Weights of a small GPT-style language model, trained from scratch on English Wikipedia.
Training: a variant of Muon for these matrices, 646M tokens, 9855 steps.
Each number is 128 + 32 x the weight over its row's rms, rounded and kept within 0 to 255. Layers, rows and columns count from 0. Numbers have three digits each. The size before them is the row's rms in percent of the matrix's.

# layer 6 attention value, 512x512, rms 0.083, rows 185-191, columns 128-191
106:174137134103143175044088080097122123052127149111120056132141073121141112092119166137142135125115060113151134111156102153110132112076163054123113113099178103157067147159106113124140124128097090
103:124112164131098137108152160139103107109175129134098181169137108135104115050167086117096137137121065105067122160138145159131057107145120154149143101131120080096127078096096083167122148151151113
103:133134127139151142143124045141209167064111128137115170109095125119060128139023128162072178137150117153097190190109130081166142096109154141108141110143136171129152141135101138133073079134144146
100:165149095116071146149174139118106113173122146139101096111070152104110092117119106155128161121159215176127078141137127120138128140137080100168100164087084140151107131139155121099085062065174097
098:146140067157097053092118097155145117131098150153109162098058131134110136172135157182093143110183116170182150133100160114082151196155064113124156153081194119196182126105120108144170137105127151
100:142106096127113121181121102072099135099055136143174127160137109120186114076123105179087139152125159093217116151154088106120159129135094131086146100072155146158119149149182080114177126108108130
097:089177130169142129171189110142178088109106069135146070138064051117181151128171105144095116122135154186089100110102105142109111169114186114140145143125157138141173117040101128131112155137101139
# layer 6 attention output (transposed), 512x512, rms 0.0743, rows 185-191, columns 128-191
103:095130144119164131149150111125199081136172133145171124204150138113141136155083123118144036122115118112090153083112150113158097136167146145127127137167153158125169123142132142124172160105101127
100:116106172151130180189103137129083117138144135154156106092140112149139089092147147108186135143195112106141082153128124085147119139128126142104161060193159144141163151088162141093153158129090168
100:113138152123150107163123168130082186123099106159132138120172160141101161069170149059165091131218112079127094101146097134150157154138066121154090154150182137150103147157082187174166097170140151
099:133109129124185127096131151102141123104145139091106170183099158116124134114141115114127107108148072150147102110120100126168110109147096182177198085112132151131104128118102111090109120108109179
097:168138127109143099139147081148125133198133084166105152152130061156108087128167070094191087140100138184070120126116091105097094097101154148056081123170119084107152103135158142086107176108172164
097:113111170148116160124136087113177162131106092176117154143099138137052139132143114137100130044186159099071096107167106172154079139086138180107145091159137129156116150137096178125096083153089120
097:157087097159139155120103171136112180064189133108163164170126071148098129161143097111139111132148133095110154182126140085164127170155102103115116136164102120078092161147142126103139119138142110
# layer 6 attention query, 512x512, rms 0.0598, rows 192-234, columns 128-191
094:115186173160116160135164077147140080137123165117098125160106087197180118130143120130057127150115144111130140116118151067102147134083100175054130148087145085160112139128143102116171119199130108
094:059122155124146118150119142099122124097141147087124097118117133153134095121184124105072136137096148156098121129148173121084093199136143158163140120090117171141093099135091151113156138159119084
094:114198135080110193125173147101091120179129110134138118115141147072148111127152088162144129174137129092150119135144137046127058107110186147109180083177118100121061175187165133115137089098132102
106:098175165150121100156131111121090123150102129118068109135107148145132113164106089137103065171127130150158036130114118119113075159103102123199154120067138119141097106075176058085104118132134130
099:112094070099147148157133149095119099240116099164178137123122127136085128157057079162105111183153146101116134155110077154158156138145131100107127170106147145108206148174139130091155146089144154
096:078158160102150078116195132076151167167152082183069125134117162162157102172110126127157133153158109176139107124134116133132135107111118158108120141113104145103089088141136110192152189161092183
098:049144134146118195066101084134123113146098101102044128116106116202122100132150112099088121109151189084148097153100142125120151165150191115151183096137141153121166152145109138132147141084141075
107:163134138148154101102119130146123102124139204136160163139152113089146165088151148109151082080145081133099208143102116165130171087186099162097098135102129122111121118116110106094045108124143119
095:038100151189130102143157100139104117132150152093141124098078093146095116117115098180171090127094162153117133106102108117155126154164105126097140130098116152158099152128138104122166109123171131
098:119135153117194142110113212119136127118122124078103090195123152145115094122132125190133126088138114091137096151120139105123090108165138066110158109111116080190082142113139169107146088098074125
115:105151122158138078132117140173175100110127080107114089154196157136073084135137077113086103117122133150107131165090176144160151088103047152134101114158152096156141129066092071154136168078119113
096:100117129087126185109150131116143145146082111096128160144102180096187198107105147114103140097120094136126161086135090156113102084120114120083107060134181122121118145181114146133123143171132134
097:137149125136111173170110148120116084138138075124139117135084060166079185146107143146158147094149142061098157123091090091085103149144142103077156112151202178146132145161181121141117137149049077
115:158102154024192078149104153134151109155055177130140114113096206094098166136143075142096099158143124165165115141116164115136192146145079100102140157052112108103125130139207099126166158166120111
095:159133143122154072153119140147151190098119122117072115165108072199125145100155123185220128117139098130106120119148165155128145117135142132162109142150152125065104214094117110107092105133135113
111:161181141149108127156090108185143132105030118125084127112101088142148216153177097162166093146121129106102129107084190129159145152202129139154152171196132149152138120095102104141102098138132152
108:149143147121168135157084095126126119122147105128137149102170136180111152087120110147136100145139077152049122119112175084191175126102081145177096136172156100065142122122147116144098103104104099
101:153157198145128139163140105113160080111153173097165115096095122145126086144128185113152168117094129118136104151135162122093086147151137107147170094113129154172130179150098119152069139137109132
110:124087128095151109074168128122101130156088144109087117129087069119115128162119130179141103110158131120151143186168065162179067144119161108121175151186134111123143136147114097052162130115126102
105:109134189150137124137117177120097122148131105173106153028092106098151134106121109086156164078186134171167080160114125068132162113107164122165102100150090128059128162191158139163142149074117140
105:082089129101121112096152143153159169140131133061153136106132137132139148133156113085169144152178137142143114149034173117137105155161133113112102116143132149121156186067090131105079170102193165
107:140071098106149187126104149105115102104102119127162132158122158133070125118105148136110022128123099137167151123112126126108107135185150167130070130099095091054154162107074088084128127208093160
110:115154119114150144132154098148077135166119100124149164097124141137121100163097172079108108173128123202134081144144129098140085138200095102061096099186132155118161122109046123167154100130081127
112:136149081083156071091135088156105133176127092142130114151182136151103127125184117138142082161120160173092108185143159164124098166211111096124158147146129178148084083053125108135120119083155125
102:174111141088112165100100112127147083159119126165068074157117189117135190149154155141138102119135067156076151152099167154131106184139146123160147131130159132128125154177192126117157095085117132
110:155122081116086106107078106128151143101135095097109120158145088145151159126114159171131106122120102103166152099155131119101088169124111133182075141146105063142152172134123172088114099101162190
111:116155112201144155122182097130080105149112124123136088089132120118158138161054179148165106140127147183128137120227158126122096153085133079161126133114118178036093103141189105135119131120087137
111:165159140078104159150155119103117128093156157084107087151088153097108159134111084131172103097135105099181132119148154108134128117082097069138114152104147146084146133091129143138129108138145111
110:089152131084124128139159104144078064113132116085175143136068118185092119120105117111088092112120126118095171163136077106122113104113140209148116092121155122106123115140164166143096196083156194
115:118115165135134127133118087167144165197089155128146144092172191124139150099113132144165122170144087134173125126122100158132144150150071111131113131122148152103121159096150109170153087128145166
112:087148131120134120146118119123103119128135061071170137096133164158149102125132128102110136133094143185088123138121146119131097136098108141155108104136147183127139081115109085126091156149116088
120:096135150103085152107124158127082132139139123163189109195106158112166104128136125201121122138181125146099175099106115142139142154073117138114151125097157137116178061132133123115120108135083105
101:125111187128104115135102180123073161143150133080126089119141086105113146087073196128163135103150134174115105141135167131136157200120086154141107067093118132085105115099085115148141129106090151
098:196136152092131144098098151127108128127148165150140076134186149064115083092078173164104074101170153139109146170104163122138137071155107137204130098133114127098123120104096123135120064100145133
093:121147153137138148121167127160038155128171135140166076146108130130105116104133123125151183171103176126131109127113114111145120078077134137140142136115127148110087131074111135088095112130097179
102:130151122051128114102108141126143119148195189145132104136119059133093120128104142079084088081128097178160137109059126101094144139170084097187138077125123119132127106085090094136104130164132121
095:110106126158076143097125131146136135155070096140112191186067141113087144084105121123121105118148112145127153141154091087143167093120128170056114100135152156126145165178175130113108130144139107
097:183179098110120130110147166105146163064183120153133123109071168165157119132136176155163152170121125144125160136136176146135078166124129207147131159130165060085135120134193139113196125120121109
098:147109134121095120150070152168109103167211163140179193122151140127168104148087143075111136132126118125140187109151145149163112154130141144044093117180114100165088113122121137135102208126138087
099:159156084128114085121151131118133153111105140088140149128125122097110116120134146170115160139144148116123086097126106153140172053122095073115117158170159149172127158136093139086137149143110138
104:081116109112131124137180103101178178220133086103132147127116105090140119140151159111117117119128183157147121096115166140136131084091115159107137120184121152096103195150152116161175105165168090
099:127131130147134087107107089121088103150156133128167114143083086087117124104106122061123097087137112089167162125080077082098111117128111066101156121140162102180118127182175143126110128149151168
100:172102136159202145092170149118100086101180115119155105104130117115097132133145107106094156169133125067141076153128112101117099198125141130103141136126094088109132037155154109166123108142091123
# layer 6 attention key, 512x512, rms 0.0603, rows 192-234, columns 128-191
101:105150071120033113130116156205103165167133082176145093170201066157147151080136068097131130123169146090135135051175048113096113075145174114155113120115133144119164132139127104178139215159131131
093:133190149053159104156145148211127118132114085134105184155157086189119135141125144184162115121129185130077160098185108118137157076134150039104156074077105145141189145105132148128092146182167152
091:122093129134041131176101105152138150098123076067129116186114101117081121106142156182066154143112115120076107124082136153136180120078121158173128146107133186134138090137117158122037186141144082
100:137137090106117100169090129107104166085123178136202132105124086092132120100119125124199158076094135128121154114120151094113182101105134174147121072121144069149131114188172137139158154176121120
097:094126082129151075144087087125116148114124138142127098081167093065135124104168118141075129143114104155122115111148138139140121142122155100170117157198114147163142107152193119154106141119118094
098:110154142118120139129102119090118089109125127144057128078105100169140130129140155151092125144155136156082150071159144128146162207164129117139132108156123137107110149147131132080094088131109162
094:155124082173101083086133118145158091119153128117115107113165135132121094143096128107177110166135077089161063121132074117154116139136117143160196116092142106121140117156138098168132138083164122
108:139127091112119165142126139141163130187156143100138140166135133115123119169121151143206092152140153141161143171127091086129086115131170148134175144137173127066104157160142177168151171134127152
101:129155066138072094164089103134148134156118122097147128104165112130117152080104137141108112104133112180159122144113079151090099132163127132154074125129081141111137046144133134111101144072115171
105:117114181117128114168123160101178075154226099143068145091094090136111108168105171141133169127126100109190125113099114140075124116164126081143175163124143119111129119122112092105144146087144132
106:105069092149190130100178167135126188113116075109204075136187133135140090097139109054115100143173102137120129173098153113137112088113070158172122157137128079090139112131150135115151145110118089
103:149137082089115138110163146211149098120235134131131123161136121165093158115113140117112144150149202186140118146136175054116126150097068157143100174137164074097111156056097215114136135125118123
108:121121115134164121137044157062084151147186163097080132145091140133134091136113162179081108134150137108153126135132094130097077159135111101098186134142131145129056132177126118131160119103112081
117:123077127096107152132150174156156132108110134145090157121140162117085155085175149164124141143144154135174114181105077156126189132096125102151145114112069135113085121128167075133099130149184122
103:087168160116136101135142125152218119112140042135118148143123158138078131117151199118178147099185171050147138100085162183095128142091117088128136143143098160111187155139159090110107144142146184
106:138181146175113176163137064074137123115142153112130141113133170102174156148182100156114091124092111117173111120097106114195107097174150105144118166107116123103097159145113124066107160121130166
103:115060152114077115135143185119130142154158115115099104132148095157105140145095174072109089154161138156137141145120084178097110092104111155203128134162158185112158134148090111129126057101162069
103:111116127154099150179142124133156075154164148123087136121120110143151147126132135149111142057154108107142165108127127161115134131163094150146154142161069124080143149206084126103131082122130110
117:147110135106142161123101111107146103147119105073143162133079131119154114138059134096145091172173097153144103172175142132166102147090143150084130152158104109148125107141156128119197114133148129
117:124096144126149162144109156087181154139226088140126098110109125181156097058150115107160096126116123108125076215106187138110182112141138144092176099148121142081145121166131173210121072049151096
114:139134120145130190168126061180163109159105137057138102148136144097111116076127151086080097119163122102126087134075144171117132116122107182126120166151137050134067136075118113166058129105175144
120:068146066153125168089156136137065125170119166134180111145119079100131171130117113106138160139167138125132124102075175138167099144138169078124108160087159120113108164102117164111144131130094163
115:129145119159193205158124135120098097102122071132129073125102142174132096117159167154172112064087116086116109147143167139142025169185111127117143138147123140138120142114109145136102124090091151
115:158128142097136163097142163130169149135098104172137092147098085104103155067099170099130072126088180115156134083060118118101111137143123172146105136086130166114131094168148171079118106141143108
110:115129177083126159143157142144173134152094129130076136118155170087095101118114207163138047099101176118159107130137059126152122173161142093157139154132148180096168131172161144065159136114143112
120:131077129168139136144118133090141138137104116092090176103166167081159103110115151095071105109129121110157137130082122107151177139136113116172087128134126150137099081107120138081110144123167052
116:134102094092109150077147134155117080089177159169180162149175159115114153125122182077172085166122131144103107156167147147129158116055156115103105111154103109067121120080108085121111120161129150
107:192211102116133133176098102172079084109158144100133101098111099107071195107151080119139119142120159075135139122122069152103158115136123108149134195117150194143108150130129125146136156108124081
112:152203110133090134094127198159112104123134143148099173160098122079085102143147123159087158125110128125142088118134048148186105153139115115155149106174126118150131136098125166118143163143089086
111:125153070116139106096202111138127104155076141126125110143142154194175141114161139000113157124161130109086170090170077183160166159109075113137155164100093148168155172122120135143132064117116113
106:125141154119143137148136111122128122110149121128185114075141121157087134099149099152121140118112149131075101156120167117104126150132114169124093114142214125179122130119125113111138133136093091
113:141150136194083152089170113111135080123120154123110134183100131099163130065135106182119114126100143127137108140134085165120135134113120113096132177147116206149190107139104058105119129152055052
098:159159081147168162140129112120074155117128124151162105129139117141225122158154108107071114102120104202133100150142158110124135092127168163140173140090087137128125110049169089145152129136126096
094:134169139114166141151110121122119135116147158147149112157105166124184143114098130137164149092119061130124081153125165111154149105075070150120109115151110093116147109121085109131100106103105105
091:143153171131237149181150166065151150138177127121138095155145113090104085083167094119133133184162071095141141073105136131146086157163079143126122106187095107173127153062129161127129115108136093
101:140187112087134152171179126037056073132088148095118119124086169163128071211069117122132136128101125117121112141122153135146114161101138178152112171077129085120129135167150101155126121108129153
092:067171128136141117151155240135161129123159106099162122147107099210153123139160182138158091154122135162103120079116171111174114102120072119127080143136162136139196128132143133127174178136149171
100:094122149111177120110163110074141136121175147113097100123156184109174166114161154184174197111087142162114075157150126158134097138121166147102082129127008102175149155084105161153123108188178163
090:121156129152062151097172116098117090130103093094093098144098126197153133145124151163100106126170111124124056075089056146106110197060135132084142148095156108088062112158107189125068118114138118
102:072130120147129042121127123106147161130104072137116163118154110089102157157192144111171156112221098133110162130087126154185165099109187069134074084125079162109119135124121139081138130118118125
098:092172127159097119069157115160167143078131059099144083149134113140126156129169122137146096143181219112142165106144181154109142143176120192151115129118110120083169151188126104104118112146167141
103:116127123115096109148190185107140128176139171070096098123164104115101096128100124137098104113140132092101110089146036107123091127119154119103178147137100048166130129149092161126165143132140115
111:146125153105132103186103150127099157118105105108127100172156063117118123139136184083124099157153077163109126098158159108169041118158124126161151130152116085181164138098123123132153168148149135